Each number is 128 + 32 x the weight over its row's rms, rounded and kept within 0 to 255. Layers, rows and columns count from 0. Numbers have three digits each. The size before them is the row's rms in percent of the matrix's.

# layer 2 MLP gate, 192x64, rms 0.197, rows 9-72, columns 0-31
101:135083083152171176127080100102093102139175141115112144164077117123207114142135051133159130148126
088:085150149133139057140111120122149097163142069130134162104106141070172071189155129100130142089132
114:152205142120141155100132150137147191189079149100176113089106130094096117142182102162139163134183
085:123162148154053102154166077167100106140138151193125137139104151162136099129161162093144069086128
088:118122116104109134169171150120180149140115066167130108119135114120123156144125133140180098076130
114:138088179165105124135188152170158076149128161168164120131052128140143083142089164136144106155137
084:097124215117092130085133130111167137139129133173119084238102108113086091132132092146134147087142
096:099133074148152125094112062142141093129156090106184168177118135088156106183074168089155143110167
102:140165084143129127052135151163144115149078161237122158099104136136166126129120101142159125109091
089:129138175113105136107118192139103161114138123152204112133148116134166117148124084083090071069140
088:143077091072062117162089141111127097143104157169131127152121095141122139122091067106139102082176
093:134110174085106095140062179091118170177098109092108099116088096118148066129198112182155153153165
103:110163139189152118139111192120147056069100127193114096137110142145190129094124134152157130128109
094:114177172206170164143107111157165107146138147197130123176069118126101130166100063147107131143192
107:146164159184099145123156164167138135198144058140157091139154185126167120134068145114129089110168
122:089073104075117066173135111135138114199081119128088142116122150140182108113078089113143138108133
095:102144101130070065109087101098124120154110146172168155143099098194156105133161155075093153126111
108:114189125137151147157165180121149106143125150141103156157139197133071144120184117171131109088107
099:145166162130171124180152103172122075122162166146113151169109111122129124081133119145106067090102
102:121138113111169145128136148111098111137132127137150099115146211147102086169181055102072118098126
093:212180094137169112096193209132160100116121058150137088148150114111143111136121081173152156112161
087:095149159150126088155155097073124069121156049163150115061114146122175115162136144184152087116147
100:121216132110117148134164113109128096154143187121098110166090069136119134127049094155153140116140
097:145106136135118148146114105159108141124150149129205115113138107091155041154097139141171106104140
093:079094140083168140120126121130126108099193066121163121068144125111122103116139183127122070132089
103:140122178124171155132097074147170095113149061118106105140138102134118103183151108153109127116131
108:101179123114117131072118085159158138203094129162134141128127114061128094162106174128105083153124
091:132130167126163075142081190147196104122093111174172156032089072163126100142169057143138131104139
113:116095086098171121127089167105089081120196116079113119137080117136185100128153129114110159110121
076:107167175087138086134106097099086146112120130146120139190129141128124096092080067147119100174109
115:107180078117093117122074159123136159114086064131097134134162113126109090191178160142163069154109
113:174145144154194122070143092087142146158134178110174147098103135123169160133116123130185163141100
100:085148106125140103087098120122099101146170145181130206140061148134157111090130083078128095121190
104:131236095105114117172111102093164142114114126066126119097132152101189073124135069136094072208137
120:105123074118120141150150084151084101131117135167094106104150144157149145118066106085152146095188
088:127110192106139079113093181135067157180110096117177150191121115129150106160115128163127028120157
116:141121053164101115123130101126145105172110191175140124129155149133118119156105115122115121081132
104:119057084111181112080130131150112175158155146129121136146136227155131170169141101121135074149094
091:152139151082080145068112155075137148112071152184145115127161104148177052100168173137081079109176
098:151170131118158117197115132172128133152119120189130182161139137128178122171144135179178076081156
095:114124130176118114103145145150108144146138096146129101167130080152154148153190082155125083170125
075:096134106122172097148146127186128119152105174115108135121152147113153158169131113228122120102120
071:131167081043144111142125170122119106122099146111093147122158057144156150117177123147119086112125
071:051134140170107102123102148113153139103126092202128095146136099086154069108072115128113104122131
124:128136160126159084132155071216116144123088083155149088137121152130133106122127087138212109099154
090:109116132119128130143120176083105116155123108179083170136156118095140200103177089130060145140134
128:094091186096077092158117092137142120142159118132100168145127115129108121183103130074117079147146
099:138190110124130130124147223143121112130179150177158165111185171109155107133178114113153099124209
089:111235131102102136146089145161080115095137086111115127101152108122153114116146111115093108069112
100:133087122080128101093090109139144168194127103144129160134126128111122071117206152114185104082060
115:105175095162171184156131099139151163143117123135124107130117140098148156143183127121098054095136
090:115112218178079201122167134138141118112120132108092085128121161094160150122126086094140129114098
099:150142146093101197131145114112187122115127091085194095152148091136151078198130116140148057161172
113:125105134145102114132142074132206163164151077087126114109076150146090143184115171185110135084118
083:164116131126152122090145155173103153105081112100094095147061123159162131167146131127107050140124
077:140193130128153164155091070188153112107146109106160126165140160203134097155118097147135099087127
084:094141131103140064122106123136126189125137133171099147128107061061204132177122142100164097137159
103:141093191116151166130171103102082114150142093111132105148197121122146072176094142112073055172101
097:170161150149137161112134115135109090163205043122156095138138131188127088109108101153152110148144
086:118171128162094119099170072151121096119115100129099070102145049183106109156068151121113145084129
104:112079098076071086100130175103138122133101097133094145151126091071193084216182151130139134074183
114:126120114187118139160127153157104085166130121135130145090120179138136158167193127141144169065161
083:117136077088094181191123157095125127152154111196156139122101170120123085166084085133098114147151
092:151144182108133120090116177125140144121109096128097138122105160146168158153074093081128151080122
# layer 2 MLP up, 192x64, rms 0.182, rows 9-72, columns 0-31
093:061101106162107171157106104118152154125128187109105121114117097157090150122159059124074108182094
115:147114065128143142097143146113120156113084146113117202118169178157080115118174141105122180081142
092:138185140127135141070169125143169146123125128130126132073126117164102072111147054157130161130157
095:137084122099141152107161126138058226147122174095182076137135135152124080150083123097102142105115
103:177104051173109114146138101084089091116147197071174122142140134103129058095151181108135150164101
104:098159157100181149167117142188142109146110110143088128128171130086096149149133136206104166110143
096:214101107126092115112175090141072148162193204150127124148127114148143128140154092146121086083120
098:093137115081157149118066103102056155122118108096141157172213110147111106086083090117164091109131
124:128141109113148074084089120142118112163089109149137103125101119109110126081159123096150126100099
101:130072097153098195118070128156134166127101140169169181114101148119088142081086080140114117135163
085:081086056095083118098122097121087080153126175082139134166152127106157151143139142108090102125144
105:106156134076125103060168090171117086139059131104140080181130106148090100069127127144175179142139
111:145109089137099088133064144125096096120129132155146183070082123156067064135165124141138165155148
096:137062073137140162110147072068156096131150140150172132131147175099139143132172159140106093134158
123:105147069123116154161213164173148087122131136092126105084130113141102156119120128106192119128132
092:127128143135111083135091116157106083174116175143127195091125125088144114184137163104151149152154
122:111134106098089145126111129093077095155100201099117172091107118160164171118126150113150138086148
095:134152138066099153120122149075082121144097112110117074162167147136080185120098160131137148149111
100:131071124154101126164092102137202138164100193144103129141109106097120194145189085159068143144122
100:155088104167126149134179135158147143146061104184139083120096135171126157140089161161097074194117
094:117139165093131133137150170162127110120119064132112112163114178163074098164130100162175108145052
100:130165145112126113097113161210166102114102107128168072106135124156110122158116129113080102088137
093:121061123140146119144102110086148165113154179129140143108099143137179086171169168131140143134128
096:103137156171157120105129133181077116149128127098085168131147175220081078069085138156121148097164
097:121096130126134159162108164142148102148146144073107149067131074123130156117145119128091144119166
092:144175161139080176124116109179148130115103166104177125098168078159016070135107123107143173156152
087:029086129120126145111166124103052200111145136118069162142156105169173114138128127109107189088162
098:078129078141168168163120092087090132164193141087113186180157110092111086096080136138135112093121
088:126129131152120179108118117070141113121161090154104158106121076119129087065115182143135106162147
094:105153099093106126119175101204119167129169159148149115138128163142104093131104155095116164171107
111:147125114156169142115085132124157171116116117146145146120093120078162169119095110167117186091096
106:137145101127134136146123066182114142125114110121114136151163149194101094160114123142132087101117
105:153162079076109168120088126076196139058173117096151119161108116145160150113209105141119093164100
119:181074159126084110182090132109143062108104120135183120125120131137143155093106164078148112053173
097:130164168087157111158123125120174131144164083102174188100096111121085147108197138207146153184128
093:116102086121104122128141165129156108106172091130120148150155143177114126149054127152173130121126
109:135103116099111169121167123141072155116067127130151115130120087064140182126058097132100054134110
110:127252133115094110128146084107079144165105118130084146107122098130145089109117097125179150158104
090:212082086119119108115089114098129158129039151129162116136120131168132112164155109144159131096082
099:112159168118203169135144088097121122068098093122135047152145144145132140158105117140170102141199
081:160056102113139078112103093162062069113072158134187110153175133106143078124144124138152074110205
097:122179130146135099206091196179126115153112079033110136132116143107107150116106196150104150103114
069:141071088096124103169104168129143105152184134059143102106122116179146168163094148148143112129180
103:104083179149102137105088102174146131179103105145139112150073125106167183146143092113158175199099
110:135137105118137179164106168097151117131139159169134193137213100112129190188153118123097100144107
082:125111127153171062190146099123172122113103180086185129144132084174165167106144140162095142113079
111:134154201205109162097139071144120104116128182168156119160166075154067117126142071093106129146158
109:100203112111089146143084122138100085092173154066124156159108139157080094114182134138134141124104
090:054136120112113125118136066109099106148100138150148145113161133119084079121087128164165140139163
111:139142115182062113160147099156108135146136147123144115157094184148210167082113143120154097134132
104:154095089145154136100073096171153137108092152160102070167154158167171089073090146158122118099125
097:099169082116089120130135057116132109123146157158166168149167079093153134137108133110108119144123
119:058088183097081101112133138122138101158097145146162094126098117138089049094078109093100116151108
096:120173130105104097104171119091154104108120121129127192128152145143124127129156118111076140101149
089:068088129071127115185093163108118066102100109108092160123110141123117167144199168123097148123115
100:194128175143126164156127097154150121159163167124099150141081113167118192189149140136117104101147
097:115103133108076137138145120082145122161161103150109119097130140097137138119151159147094208156098
095:075144096110153128111136104194176148135165135106192153128139112147141145140130162193108137140133
092:139125176111156085142093126218142167154093121122195180105150185122074135108113104152117104134153
094:140102137094126117132190065157100035111135180163162150136141113157130134139140123160071093090140
098:111030155175126095168134161123113113126092060112131153128115148114162172119136149077095112182145
099:086099061150116123137161126187137143124159168188106150157139126117085128146096130149148121152167
097:142127102136161149184126153141152186172156177124113153084088151074160181162139101092175154150142
097:165100190093095171127087151155097120134137167154086104140131131117162183140154138109134120111052
# layer 2 MLP down (transposed), 192x64, rms 0.0531, rows 9-72, columns 0-31
099:104136121186113081107112164116205131171056137166143116151148165111152098156148173150151135151086
115:144096138138148072191138129121078128084221151130142060107156080113092147134114175086107130091113
088:142116170102202047135103123134117156172110133065139113150124125085189118167127127162186119101145
094:171126144155113094151144050126099163076150107084124118105129126143071143111180139143148115122111
095:093117153157153162123132156144176113161134133148164121144145174162100194099115101203136088101180
105:137171111104198076101106077109142132122172126107112124169109042075105179109161115096107119149099
109:176127101094178133141170091103110141086152120123130058170114111081082203123168095109132135111096
091:085163089111138141109137025135138115099141079072149130148177129138138159118061096066141122126120
104:135089148099159107189110086138111141063185143080076165115164079178105111132100138102103121128160
112:084136044138083166090099165137174090188118139110111155140098178136176132141140139168175143101137
100:115142175134191112156132168150205174128136118156117058125156123066066108175149134117115132140058
107:141115153156127073204128150050095159117153187167112096094103115065135167111132114118142107126148
101:150140086127194127135152162156132097059116084108147074154114122114184123074111145118123155119127
087:123151137139152096112083177127117083166133094089106061100138091112111121105094096060128172084117
116:123127189125171126110121093125071188119158072084143072130114150154105145117116108161079073108103
097:147106161098106157155169105136219166131131166156134085106138168131080122105077133104126133070139
114:149082105135183086142170127143099158077123119150109078131170069182115165140172144084087135167088
089:109118097114078145125162118141029066123124138121150169131094129183178094131118160154090133070147
097:122074096143017094148109078092207125177104138126121128142156122146110111167102088153151131195154
106:154126126115116132140109154131131163120092166077184168172150130180178187136132154176152097196119
084:165125098177149135110107108134183167146135099126121105133155182101128145118109132125051185120119
088:085119193136162148124169098165097120095150091106158085144115143136117156065089174188139064164108
104:108129109128129173097106153131153148205081096167140179132145154141191094166177148164129139120139
087:091127101162154188107102166224167149173136151102115141142167114122124122198113152147147036119157
101:145119074067117085113146153130148200097065150116162098136135185189138142131174110096122105135120
093:159143092079151078060097105114171097132159077102115125119141169131145097212087111168113111066148
091:176111130128087118141108084111144090112078149095148104202132103145065174107110067092190090164115
081:127113114098137107151098169138173119113078136209148150082044115173136147125190115172172111148131
103:143125132150158164101082077106082139168138119117106100153119123111180150139176098136177126142160
097:130166164097143054166158082129099143076202112228139142095160094130114125093094135080113133143130
100:106078162128126119138084227183144180132144143103113142126110085133125129117141148156143134152154
096:180139071112172122099060174173167165130109107125098151161112106095117154146170169171152162147068
085:112089081127144143115136153148145127165077119128105109108150174139149157194120143126139126058073
106:114162094155073122064111142091120151145160161090082126132152149150124110209119105161153115121079
103:135092131171114170116130151114155152143128123127111132147117119124174100145141161124069109138079
096:156158183143185094145157139080067101108134116149158101183132096064114136158150073111096102161154
099:127131119173137146134102154112142125156128153144124187143157134130110173099254126151145144137126
092:101069100112143145099084207126150139171135142090142161135142148148203169156188181138152168143163
106:139090144118146090136138126126137164085137138150124130102153149149069175106110152097115151162127
097:125176115144112145120098118107141083203139141061142229104124096155160101118150155142167086136096
091:154099152175125160150160191150110116134145127071094080106132112154140133131123117150081118151147
111:150089200119139153101108109067142147070138113192137108131107078125134078143192097089150126142158
101:134069123132081156100115116131157124118140110108103143102145220077178070148114136083146158130148
128:104125102173077176096095143156153079152077133108143166148084169119157085168124116152163109122136
099:109136052153096141094089156130111116146150164109119175113104119145141157103185125157148158103120
079:113102089154122156121081122187145118123150119042151124115157173122096083146112154110153141127134
123:115161116167101142066136112106070080120148162087128107125177170113150128139125125194117110127121
094:155132114104169093086170073135034115146109122097023109149120140100155171171119118135134123121170
081:102151183153179184089152054107072127137121126159137131106093066058108144147129111108146088122116
095:097125136116153128081147117127165146099109180075083155159126089129072083166125119087101129110102
095:107081157152138115135128129134173104081185112083177130090090115165109093117133132064156154154204
086:114108198134118166123106119088143143119101160147106096060141098177141191158163141077142133176148
109:091170146178161162152165143161096141093145111134170064131148108101168154103155226175085073122126
082:125111150095165108172116116088134082137129139147138134134115107143103097152068096075115130109182
093:120126075108190097181171138132155120144136124163140138093145197049150090152099144135159124075133
087:156130063157131134154135116142120069158158135099154121127104150091093143158150098154126185075068
104:099178107135093150063088163122104099158096169083160135093150128144143057129138071191178062115144
091:086137103094120067149083155150156129187149153146147186099099105124131152137136143232209158161138
089:141129130109131125145095128151087093147161093140139169140093152093068105063212165138172186113177
098:119164101104199109102153069180149093130176054129131075089196122158101140135091112123085170113125
105:087141092136116143125135108153154102134116102142125117124140114144113060121157139067120140091143
093:151175149145135155119120153111121108140084167124217136178120113117164114164170105104109122137156
099:134141198148127096101162100146094126100128135161105150148130097159148110110201145077167158084123
084:105129050185088153119131156105194131155095171062170137114163135144093144148140104142124177123177